config.yaml
n_layer: 16
d_model: 256
n_head: 4
n_kv_head: 1
head_dim: 64
d_mlp: 704
vocab_size: 2107
activation: "swiglu"
norm: "layernorm"
norm_place: "pre"
norm_eps: 1e-06
positions: "rope"
rope_base: 13800.0
rope_fraction: 1.0
qk_norm: false
attn_scale: 0.125
bias: "none"
tie_embeddings: false
parallel_block: false
init: "uniform"
init_std_qkv: 0.0167
init_std_o: 0.0
init_std_up: 0.0167
init_std_down: 0.0
optimizer: "adamw"
lr: 0.00136
beta1: 0.9
beta2: 0.95
weight_decay: 0.16
lr_head: 0.00626
grad_clip: 1.0
warmup_steps: 228
schedule: "wsd"
decay_fraction: 0.556
decay_shape: "sqrt"
final_lr_fraction: 0.1
batch_tokens: 65536
seq_len: 512
doc_mask: true
z_loss: 1e-05
train_tokens: 326400000
steps: 4981
dataset: "wikipedia_en"
Each number is 128 + 24 x the weight over its row's rms, rounded and kept within 0 to 255. Layers, rows and columns count from 0. Numbers have three digits each. The size before them is the row's rms in percent of the matrix's.

# gate: layer 8 MLP gate, 704x256, rms 0.0535, rows 322-441, columns 64-95
# up: layer 8 MLP up, 704x256, rms 0.0497, rows 322-441, columns 64-95
# down: layer 8 MLP down (transposed), 704x256, rms 0.0484, rows 322-441, columns 64-95
gate322 113:192124090129120104141145113138111158126174161117118169104121143126118179138176148133164130121143
up322 101:128131139161150123138124139100144123090093138158117107117134096099115066093112106142107148178112
down322 102:165109089100131155162145114147096140107102130103174141132121151103148117147163140147188108120156
gate323 105:107140172126113127145128148105127146122141119118118150143108100136104134133143115160123139120149
up323 098:103161136145113140155137125118127093155106083163089155118109115127143140122166125125160119099121
down323 098:145119122160113164125184141130150085140166142127131131106139106153126118124117100118153162133120
gate324 098:130107116118144134159123090122147145115109131146106110147184101159093141157080117170117122159143
up324 101:096081141139149148112110151141088095148101133102171134137120158129108117140083080130107120156145
down324 102:128078129140139135142124095105088088135155093148136117122121141118108127143113135114126149120121
gate325 103:178122135110081130113128110129133162131115110132115136139132113143097144149145144110139129148123
up325 103:160134117127147115150143133133143150128109092136123124152116119103134097133124119127102129096086
down325 100:128134148089123122143133147135166120116112139109123140152128135161138145116154126145142106114137
gate326 109:164087136122131114150137125127169129120136157177158131118127111125139108116131149122119139084141
up326 105:123101105120147112127107130143113173151143095120137095145148120109148108133128123125116131127122
down326 106:112098137147146136155156132100205164155104114114132174142103110162125128121129139122098188106175
gate327 103:162076159132135127104090147123182121140129117121083132127122163130139143160142142099123115129130
up327 101:106112123117137130176119118107137124121142159154143119101126150143145126102118125143166131079141
down327 097:106074140112130138140139137111167134139113151098126137155125110100091136134119089176092049130105
gate328 097:135107140166123105108152114134131132144147117125123139165121110136145116109147127147137132131125
up328 095:103156140126130141194137127111097096117175150128139108168148120076167158140162139099144130092158
down328 096:096117114066119157141156122135138149132166101141156097128098148104089122150101127101164175075162
gate329 100:127126096148089119156114107118157094116139091162158151129136118088096104108137115142086104111120
up329 099:116080112156145126126112089120088100116120103155095143145138077111058164180092131107114132146133
down329 097:161163090118128121134120152140148137133126135118124129154084133148144130116122153099141111073163
gate330 090:077167120141118137151100131126169096139145062109120117136136131145106148074139122118133117143182
up330 097:080077127155159143137103101135110102177109120182118143123110137134168135140172101117151138100142
down330 097:087160098159166180112112110155106142142121140116158110128088148091129121130139138096111123137115
gate331 104:126126157145099129125117096139133139143119087147155135117105132143138144120152108125100126106104
up331 105:149147102086071124113141118129139137134106136136130138132172140108146099125141156128131130165121
down331 092:162138066140089085098149089113132153105137104126119121141141131135111097159144140091147082122094
gate332 098:096127134189144126143104161151152125165151118122110140153121132163136132146115132157123101086121
up332 100:107117154107127145158118135138117111149149136138125137114135125101150086138147130111112115130115
down332 099:131110139130093165126170124092161112147089165096160144104120112148088128115140134160143149166144
gate333 105:121119128183181125114120120145166082178151094097105142104116150113098156166162139128088134099121
up333 107:116094128172164192159103141124134115132107087140100133156106101123114114150159152078131159121128
down333 106:138136102112091194164140125090119159137104128156117103150114101173143070103118132103105230135117
gate334 099:145125132108146108112150115147113109141148119104134158093129126110125134115161125128125130094113
up334 104:136124102122129135118133112124156152126191138163162111103126108080140119126088169110120123137159
down334 103:142083088108131128157098129150115103139111128162138129119154146129109123146144106108160094151111
gate335 101:152102137120117125182100107120148133111101122097128145066145160148089162122103127130115126144149
up335 096:097094123117102138136112159125075086151192142069103117121171149135144170116114121133110129130175
down335 093:070148136058107178110129148128172123131084122110164153127138142077112115106086112123113110105060
gate336 102:119126154135113110129171075148104094125155111144115137142123135126113158196136144166132135122108
up336 102:114121152113151136106170094115157149129159137089117106152102105140126156151121140139132143120129
down336 103:096154143119123106131127121120098197140168107097123137116112134118135149154123145133118122126129
gate337 104:115095121099094119114135138123146172135084109118151081145112117112096107154137141166155129081147
up337 102:121115108128144137135113142137125166108108127123166168135126130062121143108147131102134142133149
down337 099:105098091103123111152167114145102118114134116095156109139148143149150144151168156124118118104117
gate338 111:130145122134105057141151101118137155117163116067164165127158110129169118107141137132158122079129
up338 101:106143113124104129158119147122146130137131117152109123123156102119102152115113151079119113103130
down338 105:139153146110139099128098111165105114109090089162159109165093099067130133098127111152101127147112
gate339 092:130116137129130145094126107138139129104090140117132130120103128158100172118119121113136130113086
up339 095:140114120130084120173129172151155133119104158108133132131133134112126113130094140123120123189126
down339 096:130128117149086078136117099135097154111136148120132141092183146101135145123156112120138089115125
gate340 099:142129116121122080108169107135104119176164146046126155097165099102091138121182158138153130101141
up340 098:132159147141125154134128114108146091114147118127103121139129123151112111199108092146084129150100
down340 099:151137173145155110117140117164125136137142101094107178093125172090119107179157119168104110098122
gate341 102:144161139149163097130144079146120134151178130107087105097128169100107121156147117156103113128124
up341 101:100149112097136125147154133104107161125090097111124149138133082113097118109131145117160129164127
down341 102:146119136175087115155154147119111127099092127113139103141134132123108095129103125151133150167115
gate342 101:139134121084099138073139136132133183126167144151087142097098122156102178124110127126152125109151
up342 100:157117126098112134132145131115099115148135087186133135151083176131144088146136142102107135131153
down342 101:137157164154139118150115162144152139150093158149096111121113127096102103133125171148094170123176
gate343 099:082111178150116141146125122104133123122103127163114121148142129110113121156120134163109124142147
up343 096:111106129174114134137157128130158145134095096124136175147104139104135091141151165139128125145095
down343 096:082157101106144123089140088137102126124129147111125093096156124149110192140093116142144130103165
gate344 097:114116135117107124097129117124103175141149112135106161124113126151124150114166116137139137122078
up344 096:153105103159108135091145113121121115083120102146113131095157132111122142112126150107110126140150
down344 096:108138137123178119151103096146133124135128158153137105095146121145101102156139118125071096150112
gate345 106:109098193151136119108131129116110092110127130110086130128145117139111130118132116099094119140111
up345 100:146118117144102116162134119118144087141086125122141153118144078125127083090132127112147097139134
down345 102:127116154139124075128154106125123119114122109088126124113124131165113117102117128107105145168128
gate346 100:147124164169108137091100077114178122101085125138103099143161109145129121197115156110139130081091
up346 100:108132146122139125140145152121116141144190147132117136141148099116114150112096119130135131176122
down346 091:115112122135164054110113127117129139130155094102140162120105099114096153144141110126139012107134
gate347 097:118110149117126137096110121142151153180157129143145089115150169104180178123143108129156112141105
up347 096:135113140143129136138145134126114110183100138154118183144111109158108152150140126142141098112101
down347 099:139148155123124116113155125085092133150111111096152045159103132148143116129149122175127160093108
gate348 095:178130109122103130155106135128131145119113159133115122112165129093125111124130106101100129124140
up348 098:131188153137158110082142150112142105123155157151085134124109105207156135158122132105125140140136
down348 100:122149104138086105095128105151110087125134146165124123095104128083178145146154152145148132116151
gate349 094:164186120103137146088154149136101165117122159096142125115115141102152130134137167164131101100105
up349 101:109092139133142120164107076125144148091097138087130121132128089137086156097109136096160109103085
down349 099:127133127093132109143170126188137169143129116138144115098160151120121135094144156155136072124090
gate350 090:178123112113113141106115118151124114124167139138118119166135171095090151118163170146106130138182
up350 093:160107140174118111103165116131126123124099125147149183160101151149099124158096117085110150147129
down350 094:110119081125110147126131107156117137150128141118134157116132146118150149147120167146130141123086
gate351 104:137113125156158098131083150142229091094113130106125115092167158117107106154097104169119110115159
up351 103:112108130118168163109118141139121149160149141115085118140110081116133093122138141108179129124112
down351 101:151114092154145118113159120156132144151069132101148108102104138147109122088178145116120096116160
gate352 099:148131144158114126119136132141140149114159182129120122111120120130160148169123137108129136128141
up352 100:141134155139104139151159166110160135103141109116105104100104091205125140139099137140124128091118
down352 098:162175122126127144121168164053164146126124125170154109140103126126118102167159169128087144131129
gate353 099:145108109144129126174135088132132151161127151144112104141148116155092088110154155148102131163127
up353 096:158123149128118155093098144126104125127072151128114150109110133113203117139112120100128117095151
down353 091:105079197131102116147120151165091092125117125106126167116149184124169158153133109090162067090168
gate354 115:138144139148150126068149120117176092132125152119145126121157139117135132157120130141122118187129
up354 106:145134081138120123121127149123128169124140102189102107133103174116121130162123165148097142091116
down354 107:133112167109122172161170125103159153145150138162114091114106101150146126125107142090113135153090
gate355 101:097097124122162130094132130126112129143114148128142128105168101166099139115101112075077127121087
up355 098:124187151094169128121086136147116134110138135109141127094123138125151127125103138107134127133157
down355 097:127122136109171156152150106138132139101131155182185101121130145160121143133115156128116141112098
gate356 111:145131152131129119116132106130162115121134110122136103103134134093090162167142099184143148128116
up356 108:135092104166134135152119119111060077127142127118145098148109152128088132183142122187160119134150
down356 105:157155116126172156171147129114151124136086091135110116128131082150111131130096147133101227189109
gate357 090:137157137158106138105109089138141182150093116144101121129158110117125160148104098099136140139162
up357 099:198102116149150119148128133126083096095130122095124132136146137119125149134149137117166105131167
down357 100:141102080160159098139134134097131140111124117082113151117142130128112107099099086140160097145180
gate358 111:126139158124123100124126092146115124158136150063135181088161122121116141158146149151156124102138
up358 108:160113115115073108178163117133123173103111088115110133103126099138155120132136132159166149121143
down358 104:133194126107089086104113121113133139138099126136140135117092157125143133109119134134136108153143
gate359 095:083082144163159139145120118135152117132192162132095138143137141110177122141143102103070123120119
up359 098:118105122138113129112120151132108159121148143093111148144087145170134112092140184125101127141128
down359 099:148138115088126166097144102164107141115058123173097110124125126134094048147146117131102109114099
gate360 099:116096127111094126102112100137141180129109162091149113072125116125119127155098101141107114064111
up360 099:162117128109063105107108114123098113104208173131130162158128101102119108119122125116115146121148
down360 101:124128092105137115137133144139136103074093146164130131154112099109138133139128095137104123119150
gate361 094:143120135129160096149113145112145120129121099153158140171093106123157115114141094138110134108124
up361 095:084132139124130169104083133142128142123137114137126112144161100111083100156161160113084151151180
down361 096:154125156123096104100200113133141106128166178104146107118134154117166111123139100122174095115144
gate362 100:082125128150130105158132144117135112140114126113111109106138152135112152161107122119069105127139
up362 098:115134156094150123083108092117106102133102132139134148133158124100098131125126131114101132164066
down362 097:148113083119106154105136125136120132171142135153123163105102130125142120123160127128163106120127
gate363 096:107159123142134116112121114138180139164144105126143160105148123160139149123148115124099141131137
up363 103:146113136082142142169084102115136107097138098184145106138116160045107113153156116122057120157175
down363 103:110102121121111153096101130178154144104103143143126145132175134102122162158155142117126104066069
gate364 098:165138093141134122168148075133158158143121109122129096088105114114127129134080138135127104129156
up364 101:108115160124071119095123123134094157121116116131108153162112133107174100140130161096140106138120
down364 099:131155101142147156116127134112130099135147119120121120170153102129117122155127166099108118136123
gate365 105:150107097132102122164116101109126158166127086108145110119103096120137130152194146175141129118136
up365 105:139103126146144123135166153130142113110150116141137106112099165143133201112143156105142130115161
down365 105:111088139141091118143130154182140107154147122169149125115077127145170119137088127140105094180165
gate366 100:152101116161101095108142150110129177107062137146099101136134125130143136125122083087142144120150
up366 099:129110170115097125127166154127149121166129155121127152100110103098106148104131137132130142149106
down366 099:113118100156151120175167114109154156123185141137099126111108122099147138111087136218177118153078
gate367 099:138121158119147114107125139143131121151113127110141133071099133157128123161160139141118111151103
up367 103:093087118176077158101122141116178110126078118127183127140116147116147159111121151093160132117147
down367 102:112209166113152138117118141157125116146110137117139129092094124106156133135157107136141113146122
gate368 102:163111137117122138084130115116123154086078143153097141101134119115119123139128137139093136113084
up368 103:124100107155135141116121117120118159090135147138136146130171082136157094128150102154096137152136
down368 104:061144118150136140174101128197130129142176133141125147129098137112116128119115167126123157185150
gate369 095:110118117154071111177144092134119135130079134110172096134158092154099119147149129112138133137116
up369 097:110125153133137134104121146146129154137158104094132151142117176130123137108127072159148134147152
down369 099:135142125145157125142132145078142150143159125115125118090106084123148114166142129129091066168124
gate370 109:128100137196142136142151124100131146155082091130110141154132117097083100151119149162060123131149
up370 103:110116107114136125132101125118144134135120137119178122179136107150168124140120122117182131106139
down370 099:128072156169150159109134179109136117123088077152083100115153156131119122101115132133092094135133
gate371 104:139112148096141137114135155124143106136135091146137108096156155139115093188143112115099137100128
up371 099:126106121147152121119098086122120140138148127141125122092098134152143113138090097152135149091178
down371 099:124115117109120116142134140158113100087094168095121119132151141094128113110154161135129060136115
gate372 097:132107123133093123107136142132169147125144113116120110115185120152115178144133095115133146118141
up372 098:143130107139117115191101184131134129143142119109113115121156112175098112118178149140105123140172
down372 101:146121127161103171139158144107112104139122150146116102122106110101132082161119171130142137120152
gate373 092:151122153103123156140119128116149130099129107119155132100155150131140136117138112119148135074132
up373 093:111151150131117141119125086124171148143175112116148084127134103168122114092147113123167123102094
down373 092:099156158108106168132115151160120142142100128134113106104108146106179154129173142101076111138153
gate374 112:129124142179096092153135074131157162115133152142138141110110144152114173154165149094105080073129
up374 100:160125145118090145132095166111142134141099169126098139117100146130160113107159123123138135136132
down374 103:131126151107121141157116147068114155127106127162111191114146130074147137108135149192166116127124
gate375 101:146112126125111116128132102126140160139185139109175170133109127097148158135132176129142099114108
up375 102:151119151139079141117099154129146109105082139142144178109135099135101113142113165128129119143151
down375 101:142115143161075161120127122113090115140123104182119064150126127115135130125154144097153128141123
gate376 092:107101141130114089100136147119150102120065157178146120171114119144118159176115119117082118106163
up376 094:101126145133142100114120095134108144104116182165105121126109120099111157131110086098156129142150
down376 093:144144131137125119107096142099122124116138160172121098147128107132165102162093131108136185094140
gate377 121:100113114120123107118105072097104118127156147108102156143113152147099149151101120120130126128191
up377 104:107147062090098100113137106118102101126126148071115122168129111153147138132116121103127118125147
down377 102:121116151159107144124161138170170159133107143157135138105101094093110110129173136125179104128079
gate378 095:123134176175141126050087162122122109083145149139092153102111141141055120134181086114138131109116
up378 095:101106124126080132150111129141179136094131096176133138162119122154106121123098149164120108116144
down378 095:116117166115110131095117156176060116096131183136108162129153105104128138116108097140149118147096
gate379 097:119123126128126090121129113120131141140157106099168104117125135104112138112102160131131120093134
up379 093:152142135071078129132138163122107138141152104136150127108108132121093146107086136092158101123096
down379 094:142115128106176107159106104132166122120124090123143091063104118129119144090110148148120148176147
gate380 103:163117144122128122175141162117142136127130167135135153111102170155146152151127152120161125108147
up380 100:162119158102095119130158128140099108101115108148106110121161145130141138104134150169133126158145
down380 100:118101105169140153177092132118134107153135097115100131134127074136113120125119118152169162143160
gate381 097:147104092114089126090173147135135110155079164103150113179138163123126101122129122169131130067107
up381 095:086102125127130149157124100145153085147091087143116095099104160078162189126107112128136141128163
down381 096:146166125135140136111156120143133085111219122153141135095142134135135137123144113099126088181127
gate382 096:132103117139136105144127119105125150137140126101161148167110093058139147076120147123115136127117
up382 097:076147104096130147090127167120133140115120138125125104134115142131115125102094126144109157138157
down382 099:122094133117129140103140086176157127092167132110116107138131110193083134168178157147124098086120
gate383 089:164164111124098137082141160142144131123147145110125105132102146099168123111167116091173140121172
up383 095:138154127150104129176144139123109113140137141113104148143121142124150132167120088166080127095111
down383 094:126123129128084085116101109119145119124094179077148130150114145129149128111129155125192100113122
gate384 095:138139155163113152134089134117129142134153177139119128125121126110144140140123126128141139097100
up384 093:076130105159078117155149143116119091118104112091108151143113108122167134114140101120116128160097
down384 094:159172130099176129132154156127168137169111096139137114099147138120090131144143121124136121128134
gate385 102:148152139179131097144192127127122096125172128113112143141185141144116136127172112147157125117137
up385 102:122146128136107136139137131123136104119155143175115120106123093135143117127173138117161124083151
down385 102:134128115080139176110155118086143096116148095133121103104130112175101092108124123119147158187143
gate386 093:169135135168159091117129132164159181116163158147131109115123126115113102119129159119139119108144
up386 099:136163117137128123123127127120122095127103124079149131120115090130149136119125159114122115149114
down386 101:143147146143137051105126141166130162135129172160157101146125106143155169152127174118108096137150
gate387 101:126144126140151121149130148104123078101110109132105128181137142086123110171118134166117127153116
up387 101:154115142118138127091099145141145136048167149161099118127126127135163153089118153148136121135131
down387 100:140120104113183112134140124088124073114077132108108140102114116098103072091103138102164174143103
gate388 103:095171120141111096086136085131132142142141145103090140137083083121144138101141156123142123111128
up388 097:131165152128150115128154130148171138124068146159167137118151129171124137137092146109081129112148
down388 100:124167156153115108115117138159090129113109133100067134121139152135127141162133154143066084129151
gate389 101:153123118138120113117140101120096093136128167126128103098129103154188078138132147120140118139146
up389 101:099138105167113121085153115150107131105126160141138126103149118120121169113110145128166142092130
down389 099:153101195142148131132169135082104077133108146098144135130128088107125144129144090140122107138109
gate390 102:155136136136149144151119170131125080109149143171116105119148174110135102094127151145142125126097
up390 100:134120095103135146114100091134100134141151139131161157147161150138127117163116153147148132168111
down390 101:118159136119160154137135152084109168098169113180111149104098112152147093123114156109159112115120
gate391 109:177114166140118103133119115133165121122103176095112144099135125128129115132139117107081120127147
up391 107:174151085117107106093130107118117113108158127149144095158155139107111135163160158152147121108131
down391 104:193125104146132094121151115159131143129175173129098097128144117164132128124152170137136085138157
gate392 101:138191111171093140133148153124131140152112124120090120121102155132091117111144111158109136160134
up392 099:146158101150128158070163117135113108115181141185112126147101110154167124151123108119115144112123
down392 100:147148125142149117166109147107138115116142076070126151118133158125156143086115085093171160134133
gate393 109:090126163126172113136133117131125125114143158137120150109131151115109135110131129178142126114092
up393 107:107089135153137131068140112132101125118113146145101073117131118170128199127123133139140140136084
down393 104:101127148111113194138086120079149135160124102106162135134095110137156118112111136128108180103182
gate394 101:154091116125112117121123147124124151199145118081133133103118222170121145108161140121131129118145
up394 102:101147111181117127129163104131111135123081144159170135156141111083127109104143152132105099143125
down394 104:132116181105112083102149120145165110141115105092123158091118150148166119132127106129129101131146
gate395 096:147128119130125106141100152132142109147142144111106135118167128089111113114194144149124125082101
up395 096:157107155112137137068110150126167122124121106129135125110171130154141124105137108145136117100147
down395 098:145161091113104153110143157164157142084115140114086097139188190142125156104127134171121147152133
gate396 096:117102103103130127150137159127175169142157148132099158153158130115138110146114091129122148111107
up396 095:117071132104105131112161078129103159111115145135074153143163144142103135204096106132088153118093
down396 094:171126135127082128172101119119083136134139100087115154152117140106133134140143186142137152126099
gate397 108:122109142159149124082132071125099097170108158167128147145125132107090127110099131116113120149117
up397 101:126142078124116135106107114145100130143092115108134124145127167175115125148153155135141143144112
down397 100:121115152115142136144121077101125137116124130154123123176125118125141178140107137116139127109167
gate398 094:104104132131159119139141103125126164106136090147113150131127116138134137129105125147093124139123
up398 100:119090137138097156077107113126134143121128117117152149145121081164120104103121143125151135106134
down398 100:155145133145113084128119127092114164111141157132107136132128127141146119186108095158163112152131
gate399 096:189160125157096112147153174133129129118112142106078142109148109103135151140163146121163098097126
up399 096:113146151135101093121070152109121127112139148124164155143150113143147123123129095128107147133158
down399 094:178153111146108094125124164175097106143129170119142093152175136155172145132126163109083071090098
gate400 099:145181122169086061150126096130131160113105143134131151140115110136156105123139133112134118099125
up400 099:113074130147164111114112103123109156093176122146106131126126106159104143095155113109138120080130
down400 100:108130151082159184104083143141194127114139115131146081121150114140151154109124183119132155097153
gate401 091:111124145134138124130096130131122130141121155133110114098157159100108107144168069144152126154114
up401 098:160139134145154108100202128139140145141111108089142159120141087146117148104133180117069107120106
down401 100:139136161132169048127165134047162135129115122120099133077187149109104117126178131120099099134067
gate402 093:177144144109134129112152136119131142032141147101107139180136131153120099144133181069129132150144
up402 092:160118122134125129175122134120117082164086132124147174084107150106071122173130156144119143155137
down402 092:123144116095131106120159174131097159142151108134123122117140164162095099110116127138142146100122
gate403 100:165120126116091101108169123125137103187156135140149147160177145132186165122170139117122097175113
up403 102:136118118106155121133148127127182113107112127168197143100116101145139147111127174147095110189134
down403 101:120101104111110133148137152143125140136113124171149121134150068117152086142163108136141109114102
gate404 105:131136117154145085175127107130147140095165106141135147124136118098138091133111137140144118125149
up404 103:159112089141164119122087139116081162178115104158115139134134128132086099155117104118129147101142
down404 105:109152128102109112161119142100109117168073089117127080147122143118089108144150137163108132096178
gate405 103:153124126148111082124102133142132114120138124153108104138133122114114127117117136180101120119091
up405 098:109156130128147151107142104122106167144136155149144139066103115104082083108127139145129132129142
down405 096:138099152110125162139129157107109074101127103138106120123143160142072118123166133170143106124149
gate406 102:137141101161128140116152109140145126141156133136141119104130152112124135142155126155108117126063
up406 101:141152141165141137081135126100131133155147182119124121128133100106102107145099110120153125174105
down406 103:113062139143106104156166129153142146101123147148125120126142124151178153170126128157109101085154
gate407 100:140139111098115092112110131106141139176143131088091147137108156134158143144170133120134099162175
up407 099:106101126124150100152119125139123137129170097147108078105153110099162142137158119118174130096155
down407 102:101106089130161094130077137133146115140160143121161124076103123117141127164167121119136179167157
gate408 102:110134152152114100145115149105158119089113203135122122151102085127115110156116157134145115074130
up408 097:167132107157135137109117083129154151106117129138117148152147163075185153075177105157130160132164
down408 099:129133131116094123125126147112134117125129085104139088145123108137144112137089111149149125091109
gate409 101:099096114150111141089120121113149131117126146143105136099108160133134114124165155145125120089144
up409 103:135131118106113148131115137115094105108151122138107158128142104140137157080129158131121120126185
down409 105:146138132104133167151137136124157113107110126151100173135115141141114150153126104140124122070135
gate410 100:151142119127133107113133129148149140114103104109122124126120120168144147158118110139119112138164
up410 098:138098131112144141129100136134115148131130150125106100130134113127152149119174095105187099094091
down410 100:127112150138160129133140135121150149132131118143112158091095113122124105133137095125137108115147
gate411 090:120059120134159107114116107120162096128148139098135162166122173090134128143121131145132130150117
up411 094:147052133089115133138090138116109094150172146097120116130113170124137073152144099134089111099101
down411 096:139161163099104130131142153110127158124067088150157128108128089141133157080116128142113142185110
gate412 104:127133150124133123141145129134155113135127102097148186141180139144080127184117111161125133140130
up412 108:134133114126176130079131123109115153098182178149126160111127088163139146119091153145118124128117
down412 099:108143119101113131127102111183138134122162111148125125124122066136150146100084152124109059127096
gate413 101:127128152125113115125108130137154084123138094096115157122138162144078134119166182109125130134166
up413 097:139121096108122162129181122140143151135130118094136121111160182115140138116145106064156115085112
down413 100:105149120123176118148122152097114125117120087140105147156142155095140102132133127172096118123121
gate414 101:116095092131124101166139097119131201113111131149115134109156093097085147158130122132133117129156
up414 100:130162150163139117147156116127093155107070136101079125116105118190121118124105110154126141144127
down414 101:098127117165173166120155121052102132168112128120182105096144156106093136138119132095146167169181
gate415 101:138113083117063130147089091153151115098130138138147102117143125165114133158168143123087128129129
up415 102:141113147108102121088111153120177144123143149123102164134088165167147129114116127111128105161142
down415 101:146135146105110088107115132116128092136126097091124134117145110116110134176113118139139080119123
gate416 100:123080121169129116136117089126131119130125142139159128092114114128127140145123114100124143098120
up416 099:129125109162110144114137107140136106103102142136151097096122114117191114130121129144132135123150
down416 101:140138120083143140077129179052114113122110122127088137127070129169138138083135087140158173139124
gate417 097:164141155130131155145124149111123175110114150117159120144102126105158158144137148118098130102096
up417 093:152105086143128122124151136139126106116111115131157131150152096146122087085132123113118145132095
down417 092:102136161115147111082092148156167140148145117124144153104135149126149166137128120138120114130119
gate418 101:136164121163155138153144134122115113172102106122160097131138127137137159151148119098127100095109
up418 104:121115111136129135149150168134141151115136129085114138134119123103123094129102145111164138124078
down418 104:134147074148117127153080135109133095103161136147138144118136168127150128137133102094119119149129
gate419 098:136075140134147079109121114103125153106149087110126106139116125110139121129166118178103092141111
up419 102:128127126146099129093120120120171117051106117125106131136100150087149135129121132181127129133111
down419 103:082158159129118128150138097138131080103120087146145132102139102116123140148128103119129125206172
gate420 096:110141129127119137150122129127143151146085126134159152124150142129130138165111158121102134138150
up420 099:123122150146120109095130142128108150101122118125143151132093128104137132134150166141135110081149
down420 097:088131123085141111167089162131129118127155164089103112152146155085121112123076093121122124156117
gate421 102:107119120139149133139096089142153191121090140151186134118155114118121108158088125132113142143103
up421 102:117124138126178107122129146132122107117054134121184140142137111082155113149113142111132122176129
down421 102:124163147139077084113139136139122081148085104081163148135122097108135103108144136098114166174132
gate422 098:097140149159128109130098133121132081105124126167141086083133149148100070154155148110209114096132
up422 098:161100129095143142097127113140124124098072102137181152188107137159109110087089154117161136093126
down422 098:159136124157151175171146158124135110111155182114115097135144132136133114103123103166124156106153
gate423 098:133166134175113135141163121137146125096152156111132131152126123118087114134140105141121116111114
up423 099:117163093143108150132112122126151120118133082101099143081108116087130135126127106153120123153103
down423 100:136118141118157173104117147114126133145106127144144114103134174118135101130124136136151138182109
gate424 092:115117142088130113095136113136160141122134119116112142154165165148126129096143136151115109108117
up424 095:131132138127112152117126094144178093128176156130120104111116093181103153157156115129095103142116
down424 095:166131149118112137125128105134153183133129139150130143154124171146126110102143073090138134159146
gate425 101:148079135147135151101151101140113157140174123133147125103185137153131117135131113167123125106117
up425 105:086107117120179119142154099113175156124148128138132137098143146108129099079089110148086115124145
down425 104:163151135117131122180096149104155107133117139079129114136095150119114142156148152085114074131129
gate426 098:138122134090103122122158091148138179111134106114128109136149154143074099108094151162108136106107
up426 107:194114118135121127165113125126129095139125144118157125171070085136059164125146109125118113142145
down426 105:143114140152183134109145108067156112140128140133123133147138125157099151161125139152113101092106
gate427 096:136112129122123127158125163128161104124095171108119144103137196118148138138107134142079097130123
up427 097:119144107139131123139117117125117132085137146109129103114139138100130163149153111169141124096109
down427 096:154146148111153124120137132096146119140159081110167130110128125148107167119134082131128114160180
gate428 099:124140189127142129169155132136143150128161117137098108094131104082120100119117133132169137117083
up428 095:159095155105141148137169134134120136077097125152094129126127139127121147122099140140111147123121
down428 099:117095140100142113115124097148159127157129141126119139160144162135143161091126145114129156111165
gate429 103:155126139130134135075122143150119115137164129131174155117125144116118198089123154089142141140113
up429 099:166117119130095115143123125148133120126156116149130127151144108113153110120127101137141142114154
down429 097:154133138142116098189142137150094140153110124177119152136136101151108117131120113092111022116117
gate430 097:127177145110123134159195097130138115103123154137130145120129130081120130142149152114167131127100
up430 099:146150109114093114135116153135127138111123139140148096148124097136167080124115130113136105136113
down430 098:094118182152139150142109121100123149139108108101124122088109136140148131107165162152114149105101
gate431 093:121079155136129139093110120171154123126069122127092126128141134121140167135129142110138121095101
up431 098:131094122096164172121126133150137130163137127104086125132141130132155168125146087132079146161085
down431 100:139141158107131181140155110043116132156115123095133134087092134117149156144145186103134163132138
gate432 098:162105133076120138145142120124179165089146136114173136114113090124151128134116142131145131135119
up432 104:135136127103101112078139113136138143148110129106106130135151122093099146142138115138164128088075
down432 102:148125158138151132157115130084119122095107105129111122110135134153114124109130091134096148122166
gate433 100:141128103126115135101108119139123132107195111098116154118147128117170138145144097158169147153179
up433 104:105130135140170129111114150128106094160137070138113100121139090133150140122143113102129115137145
down433 096:118142103149106187101135119114139092112101145166147091090118148110090118118094107125106243160085
gate434 107:137139123144152147127092166130149155131084119099099097127104134149100132133155081182131124098122
up434 099:125149124147127135145108162149157122152116152121138152152122137152083150121152152107086112125119
down434 102:139099114122136165151134146107114131096125131108141154152146160091115156108153078184168143137115
gate435 097:108110090119119126135130097123112113179140088064121144126125124140123133137111115136134134092131
up435 100:195117116125149123143144149140148104117111124118124158105159097105117124129140133093119093129147
down435 101:150113099094150100142119139065141081127155119103145127113152147120124099136078113107120125128143
gate436 092:153118128142121115101146109160134179096109113115114140148151159141135135153104110087178121104116
up436 099:175126150125133105130109138104158121154104098096133101130128087084150125111085110152114140117174
down436 103:158113116145170104120096120110123161141122130135135150132130099127143146140121196126139139091190
gate437 097:118138142176110084134116117140189102126142096134111139152141140133144123132102108116168122131124
up437 099:098194102132145134122113092127101126110114123092145140163154119137162147110117147101136137118143
down437 101:126137106124137110139099104127142141120129095142112179132157132136140129138129160117159149127181
gate438 100:127145141138134133114131150138111177165112162138138132163107091111165146134176137130108123105128
up438 098:120148098120119150089139154122124133137142141132110105114136112123101151176090129111102158107121
down438 099:125099143089140119107128118149164117111176147150146150050203141112123118149126114104107111117098
gate439 109:130139136139135101153123121112151139138107157110105177107158072143181148123134152124144109123099
up439 100:095066186116106149083095105139113167139120095157159139135130111136138128143120088099163137116132
down439 103:141115135081143152094094119104094124138120133111168116120129115151163146165105105132155164109154
gate440 098:120079145138135127105126120140106152135157125088154113050131156121149163117157135132132113116079
up440 101:147150110107145114150142124125156091127079163173150114183130165098157114120123151126112136100133
down440 099:144085121133118094127152112183154160161140155102142182132147133159101162107145119170135120113145
gate441 099:133105133135137110077181181136101118140131165133084102115157145147152171148137151141090131124151
up441 094:175142112146084123123161087106120146130115104154134146134105110059122124134146172082117119128116
down441 096:129116134166142144114097133135147118136143151160134090119104151128100134149123102133108069153108